python train.py --num_hidden_layers=12 --hidden_size=160 --num_attention_heads=5 --num_key_value_heads=5 --head_dim=32 --intermediate_size=640 --vocab_size=16384 --hidden_act="squared_relu" --norm="rmsnorm" --norm_place="pre" --norm_eps=1e-06 --positions="rope" --rope_theta=53800.0 --rope_fraction=1.0 --qk_norm=false --attn_scale=0.177 --bias="none" --tie_word_embeddings=false --parallel_block=false --extras=["local attention windows", "gated attention", "value embeddings", "a smear gate", "skips across layers", "capped logits"] --init="normal" --init_std_qkv=0.026 --init_std_o=0.00532 --init_std_up=0.026 --init_std_down=0.00532 --init_out_by_depth=true --optimizer="adamw" --learning_rate=0.00146 --lr_mult_o=1.42 --lr_mult_up=0.79 --beta1=0.95 --beta2=0.95 --lr_head=0.00675 --max_grad_norm=0.5 --warmup_steps=465 --schedule="wsd" --decay_fraction=0.904 --decay_shape="sqrt" --final_lr_fraction=0.0 --batch_tokens=[16384, 32768] --max_seq_len=1024 --doc_mask=true --train_tokens=254500000 --max_steps=10532 --dataset="wikipedia_en"
Each number is 50 + 10 x the weight over its row's rms, rounded and kept within 0 to 99. Layers, rows and columns count from 0. The size before them is the row's rms in percent of the matrix's.

# layer 8 MLP down (transposed), 640x160, rms 0.0765, rows 517-526, columns 0-159
105:49 49 46 37 50 36 44 46 50 47 51 47 46 57 74 55 44 48 64 52 46 52 37 60 61 52 43 35 51 56 45 67 68 48 55 62 47 64 42 57 69 49 52 38 52 59 41 48 53 54 32 57 33 61 63 52 49 33 41 38 31 44 49 55 58 48 64 61 46 48 40 49 51 38 39 54 32 41 44 45 42 48 34 49 36 58 49 44 60 54 36 70 39 65 54 58 56 36 48 61 41 69 60 71 65 67 55 43 52 55 59 53 60 40 36 37 67 36 47 43 51 35 52 54 42 50 50 53 27 59 56 42 52 59 46 42 46 49 65 48 50 61 47 23 63 51 56 68 65 40 56 50 65 60 54 45 49 69 57 57
081:60 60 59 39 26 25 67 52 49 62 63 51 62 59 54 64 61 58 45 36 51 53 33 44 67 36 53 61 47 48 60 42 37 46 60 53 41 63 62 56 46 53 32 52 50 69 44 43 43 59 55 53 49 52 56 48 63 58 49 47 48 63 56 42 76 57 51 61 25 59 56 60 51 36 53 56 63 47 62 42 73 31 65 57 50 47 43 54 52 46 45 51 49 54 68 51 43 50 34 38 61 51 64 65 51 55 57 49 58 55 51 38 40 47 44 58 51 67 46 41 52 55 58 53 49 37 57 60 58 39 40 50 50 44 54 42 40 62 42 42 41 28 42 50 68 68 48 57 47 59 59 47 53 53 40 48 69 30 52 56
106:67 60 44 43 61 41 56 53 61 33 34 66 49 54 55 58 57 49 39 37 53 43 47 42 47 50 48 42 77 35 52 46 62 34 53 47 48 42 29 49 46 45 53 50 30 43 62 51 56 45 45 49 51 62 35 49 51 48 39 43 45 52 51 43 33 69 45 43 39 64 47 56 31 64 61 43 61 49 54 51 57 54 70 78 30 45 55 56 46 54 46 50 66 41 43 50 33 28 52 58 30 42 49 51 46 63 79 58 59 55 40 50 43 47 59 47 40 42 50 66 60 47 41 52 49 48 54 55 49 35 50 46 44 43 62 44 46 63 53 62 54 39 58 61 43 53 53 47 33 59 54 41 35 54 59 27 54 44 58 37
093:73 51 32 69 61 46 45 35 42 58 51 56 54 52 36 57 49 46 61 56 47 41 53 70 57 40 45 63 42 57 59 48 40 59 60 45 51 30 57 46 46 48 58 54 52 53 51 48 49 40 44 57 54 57 42 39 39 51 59 61 37 64 51 50 48 65 87 50 52 37 56 42 52 59 56 43 29 51 38 41 51 35 53 45 37 72 47 48 59 52 61 70 40 41 77 48 35 65 51 45 39 72 70 46 48 54 43 59 37 61 48 51 44 34 44 44 49 66 35 67 50 44 36 46 44 46 44 53 40 51 58 51 46 46 60 66 51 52 43 60 54 56 48 60 63 48 46 38 44 59 50 39 54 42 56 44 48 35 32 44
105:63 42 30 50 48 52 61 65 54 53 44 32 61 44 44 41 48 75 52 47 51 50 53 41 57 39 72 41 40 44 65 34 33 51 35 47 63 52 51 61 55 48 37 41 29 56 44 55 43 64 49 51 43 29 49 73 50 56 48 40 45 62 54 44 45 61 46 48 43 55 78 27 43 61 44 67 59 32 45 38 62 46 36 50 50 51 54 51 50 57 45 55 49 52 65 52 54 64 59 59 54 49 57 51 44 40 67 45 45 49 67 49 64 52 36 35 43 62 67 30 35 58 39 51 63 41 47 49 56 37 51 51 37 41 47 34 66 45 45 62 47 51 44 48 43 57 46 40 42 54 50 40 40 48 36 53 65 63 60 50
100:49 60 63 47 41 59 47 60 62 56 59 49 58 54 47 65 65 54 47 56 39 47 34 50 26 57 44 45 50 57 49 42 61 44 49 47 33 45 70 44 43 51 45 51 26 40 57 51 61 66 57 49 63 41 73 47 46 49 49 50 41 40 34 48 35 36 41 44 45 63 58 63 59 48 47 36 48 44 29 71 38 62 74 62 53 52 41 62 63 45 60 54 50 46 50 50 49 58 57 57 60 42 63 46 45 58 37 52 74 55 54 40 46 46 44 53 46 57 51 44 48 57 33 42 55 40 52 37 43 65 48 49 49 44 54 30 35 49 57 51 31 81 60 44 36 46 40 53 49 55 52 49 51 27 40 60 52 55 68 45
092:45 49 48 57 35 58 70 41 51 39 43 33 30 62 55 32 64 46 62 30 55 44 41 42 55 69 41 55 68 51 39 55 51 36 55 41 51 45 54 40 56 46 52 52 72 47 57 45 50 49 55 46 40 49 52 51 52 58 50 55 40 46 33 54 46 45 52 50 51 57 44 35 39 48 45 43 52 50 42 58 43 59 49 48 56 38 60 51 41 55 53 55 55 43 51 63 60 63 54 34 42 61 60 55 56 64 62 51 41 36 36 46 62 40 60 58 77 36 37 50 35 61 51 54 64 75 34 44 33 52 45 44 43 62 47 64 50 48 48 36 70 56 34 65 44 63 42 36 50 52 59 29 33 45 38 55 54 30 53 64
093:39 65 60 66 61 65 40 48 57 43 45 67 41 32 37 49 53 61 45 56 33 64 57 45 70 45 42 55 63 41 53 54 51 52 74 51 68 50 47 45 45 58 73 49 59 51 57 58 60 57 39 45 52 43 38 36 41 40 42 48 58 60 33 42 41 56 62 50 66 47 58 59 42 52 43 39 48 55 62 54 46 30 77 62 41 55 48 60 67 61 57 66 51 49 53 50 50 60 49 46 47 46 48 52 43 57 61 48 57 68 56 52 48 48 43 43 53 69 38 55 59 46 52 41 52 50 46 56 39 57 47 61 41 35 59 59 57 45 52 52 25 38 42 41 45 45 59 56 56 45 55 33 70 19 48 51 57 38 62 59
087:39 33 52 45 59 43 56 57 43 50 51 58 51 60 39 55 54 49 51 71 59 58 48 47 35 50 42 59 49 52 30 52 72 63 72 54 47 53 48 35 56 42 55 59 39 55 37 43 40 51 50 53 26 65 52 36 51 43 57 51 43 37 40 53 54 52 57 67 46 51 54 53 54 52 56 54 63 44 56 58 62 65 54 44 39 44 45 65 42 63 64 57 50 51 34 56 37 40 36 53 37 60 59 59 60 36 54 42 53 48 34 57 52 56 58 34 45 63 50 47 52 51 41 56 45 60 30 46 52 47 37 61 68 64 50 29 60 41 60 48 62 66 49 35 58 39 61 54 40 58 41 55 75 23 52 33 30 39 58 49
095:50 43 55 60 39 50 44 45 60 39 46 48 56 64 48 58 49 55 59 44 52 45 42 15 67 58 53 49 64 50 49 57 54 53 64 49 55 38 74 46 60 57 56 57 57 65 47 60 59 54 54 59 40 63 51 47 60 55 53 50 44 55 52 43 52 61 69 45 41 44 62 61 40 64 47 58 58 39 62 48 45 29 56 61 37 64 38 48 62 62 56 46 51 36 40 25 48 48 49 65 36 38 32 76 57 40 63 41 53 59 55 47 51 44 47 52 47 68 52 57 42 56 50 32 40 35 44 46 40 51 37 39 50 50 46 59 32 53 58 59 28 51 48 44 70 59 55 61 50 74 61 56 70 41 44 48 56 50 51 52
# layer 8 MLP up, 640x160, rms 0.0662, rows 518-527, columns 0-159
084:51 46 61 34 45 48 56 64 48 40 52 29 56 46 41 58 47 54 37 56 49 46 75 43 48 40 45 55 74 43 53 40 71 46 49 49 55 40 43 48 43 49 49 65 52 45 52 58 45 61 54 47 65 52 58 51 36 39 62 62 62 41 57 45 47 62 51 43 45 32 60 33 53 60 41 44 45 36 30 49 45 48 59 33 53 69 65 58 54 71 70 40 26 28 45 46 71 52 61 51 22 46 27 47 59 45 41 53 49 47 49 49 56 51 50 48 44 50 52 63 30 41 42 59 39 49 67 54 58 51 58 51 68 61 34 45 47 54 54 69 51 52 45 49 43 54 56 60 36 45 42 48 57 57 54 48 59 44 45 40
107:59 53 53 59 58 65 45 62 68 53 48 51 49 44 47 43 58 45 50 56 54 47 60 66 54 43 49 36 51 42 59 48 46 71 57 45 47 46 47 49 56 51 69 46 59 55 53 53 60 49 32 55 59 49 46 45 75 55 59 52 56 38 45 49 64 65 45 35 75 36 62 40 29 41 56 51 62 46 28 57 52 31 63 41 68 49 54 49 62 49 38 45 19 54 48 36 59 41 44 69 72 57 54 46 54 42 49 35 51 39 32 61 49 37 59 54 51 45 70 53 66 52 55 45 70 59 58 51 42 70 52 42 43 66 56 49 52 47 52 37 49 52 62 48 54 31 50 49 46 51 54 53 40 63 46 58 49 56 31 51
087:66 64 34 55 40 70 54 61 47 66 51 55 51 54 46 26 65 43 36 60 35 39 43 43 58 39 41 55 50 55 78 36 54 68 38 41 38 51 55 47 52 48 55 49 47 37 53 57 66 47 37 44 36 58 46 51 52 30 43 71 57 55 53 53 44 49 48 59 57 49 44 50 50 40 54 70 55 54 53 45 58 59 32 26 48 57 44 55 55 44 51 54 39 56 63 61 48 56 44 36 33 57 68 37 54 54 45 49 52 65 36 54 36 52 33 22 52 51 52 49 36 48 42 60 47 29 58 54 44 54 55 52 50 57 55 40 35 66 46 46 58 45 57 50 44 47 66 40 39 54 55 50 55 52 56 38 32 65 35 57
100:59 50 51 45 56 53 51 47 54 51 49 55 41 63 59 62 52 62 66 46 62 53 52 49 55 56 46 48 64 60 50 67 34 40 46 36 54 71 50 50 69 50 69 36 47 63 51 64 42 68 47 37 61 51 52 43 39 25 51 46 41 39 43 58 34 47 50 47 48 57 45 50 43 48 65 36 44 69 61 66 38 45 44 34 47 58 70 50 45 77 30 53 42 49 44 62 57 35 48 45 47 35 54 54 54 71 62 44 38 54 56 57 59 65 63 48 57 41 62 54 53 56 61 43 64 41 47 36 61 40 58 39 49 47 45 46 38 42 42 38 57 38 49 39 51 69 37 42 37 45 58 42 25 44 44 40 49 56 36 60
098:55 67 45 34 47 56 49 66 46 44 55 57 59 44 45 53 55 49 38 51 30 59 41 45 51 62 50 43 60 47 62 46 35 41 39 45 55 52 47 48 58 30 52 67 54 56 55 60 51 39 49 51 69 50 42 44 65 38 40 40 62 47 57 70 49 41 45 72 46 47 22 42 52 45 55 44 46 62 63 67 52 41 49 53 52 43 52 55 55 49 44 31 43 54 35 36 33 51 44 47 54 36 57 39 84 53 57 56 39 44 53 49 60 49 60 44 60 46 38 52 56 38 39 71 42 68 54 54 59 49 55 68 58 54 55 34 67 33 55 35 52 38 40 29 60 41 52 44 41 42 47 38 31 56 48 60 45 48 56 43
092:54 48 53 34 21 48 66 63 48 40 68 28 33 55 49 50 55 61 45 52 44 56 51 58 37 49 54 50 40 45 45 48 55 44 32 52 61 50 49 53 54 70 44 48 47 48 50 61 54 70 57 43 67 67 49 48 51 38 43 39 49 49 54 62 49 55 46 52 46 46 37 56 32 60 30 51 50 66 43 53 63 44 22 46 40 36 35 57 30 35 45 47 46 26 39 50 55 33 50 38 53 57 44 28 35 44 41 54 39 53 66 47 50 62 48 39 39 53 37 58 50 50 35 60 41 50 59 39 59 36 54 30 49 43 58 36 47 53 60 59 40 51 57 32 42 38 66 44 44 51 51 47 56 47 50 54 40 44 46 49
092:40 54 52 41 44 47 66 51 56 43 46 42 37 55 41 56 55 36 61 33 60 60 43 39 65 51 43 26 57 34 58 40 62 38 27 63 55 46 50 53 45 49 43 39 44 61 48 63 48 36 41 69 73 45 55 43 59 50 49 34 55 42 40 43 58 61 43 50 40 47 32 30 31 58 58 59 43 32 35 52 57 52 55 56 56 46 55 45 32 58 35 59 51 52 41 62 69 44 39 60 51 66 43 42 48 44 61 46 43 44 46 50 45 60 52 54 53 44 51 57 45 28 70 50 64 37 44 37 47 43 53 44 56 42 56 33 41 47 63 41 62 62 58 55 29 58 58 35 54 53 34 46 45 51 52 56 42 67 55 61
085:38 57 43 31 33 69 41 46 39 53 53 50 55 61 64 40 42 34 59 52 57 42 54 42 58 43 39 53 45 56 49 53 45 47 56 43 43 59 64 51 54 51 52 64 56 40 54 45 66 55 59 38 47 42 63 61 53 50 55 46 53 54 57 42 44 39 42 62 48 62 60 50 49 55 45 64 46 61 51 44 46 61 51 43 62 47 68 38 50 37 40 42 48 47 58 54 57 54 50 46 50 47 64 68 54 54 79 52 48 30 61 50 42 54 53 67 65 08 76 40 41 23 58 63 73 49 61 47 38 51 50 42 42 58 47 52 56 50 48 49 41 53 54 55 55 51 48 29 56 60 45 42 50 59 52 51 47 44 45 76
090:55 74 53 52 57 53 43 62 60 51 60 66 52 42 58 44 37 59 69 47 47 63 60 54 50 53 57 46 70 54 48 59 39 40 37 53 52 50 78 58 59 53 57 45 48 39 54 44 33 44 54 59 60 54 42 54 38 32 55 54 47 39 44 42 43 42 57 47 64 52 41 68 43 61 55 45 71 65 49 57 51 48 35 53 54 55 50 65 50 43 45 56 41 65 67 64 70 55 56 47 35 52 30 67 54 64 53 73 40 54 51 41 62 54 44 34 52 55 40 58 70 42 61 36 50 33 47 32 44 50 45 51 53 43 62 38 52 61 36 47 60 43 60 47 41 49 45 45 51 53 60 36 40 60 43 35 50 74 49 58
089:59 58 43 43 35 35 56 72 59 47 45 47 50 57 52 35 48 66 53 38 52 63 64 44 63 48 36 35 54 41 61 28 54 37 52 45 48 40 55 47 71 51 43 39 56 46 42 51 65 58 58 62 59 58 59 58 67 45 52 48 60 54 35 47 55 59 40 38 47 58 39 40 28 43 50 41 33 36 44 48 40 49 49 58 52 61 53 51 44 51 39 54 43 64 41 39 62 57 67 51 72 61 48 56 37 59 48 42 43 68 61 70 58 57 47 52 34 55 53 55 47 15 55 51 49 56 44 63 57 64 61 53 47 36 47 40 59 58 49 59 64 55 66 47 37 50 52 41 47 41 39 65 43 50 40 55 54 59 69 61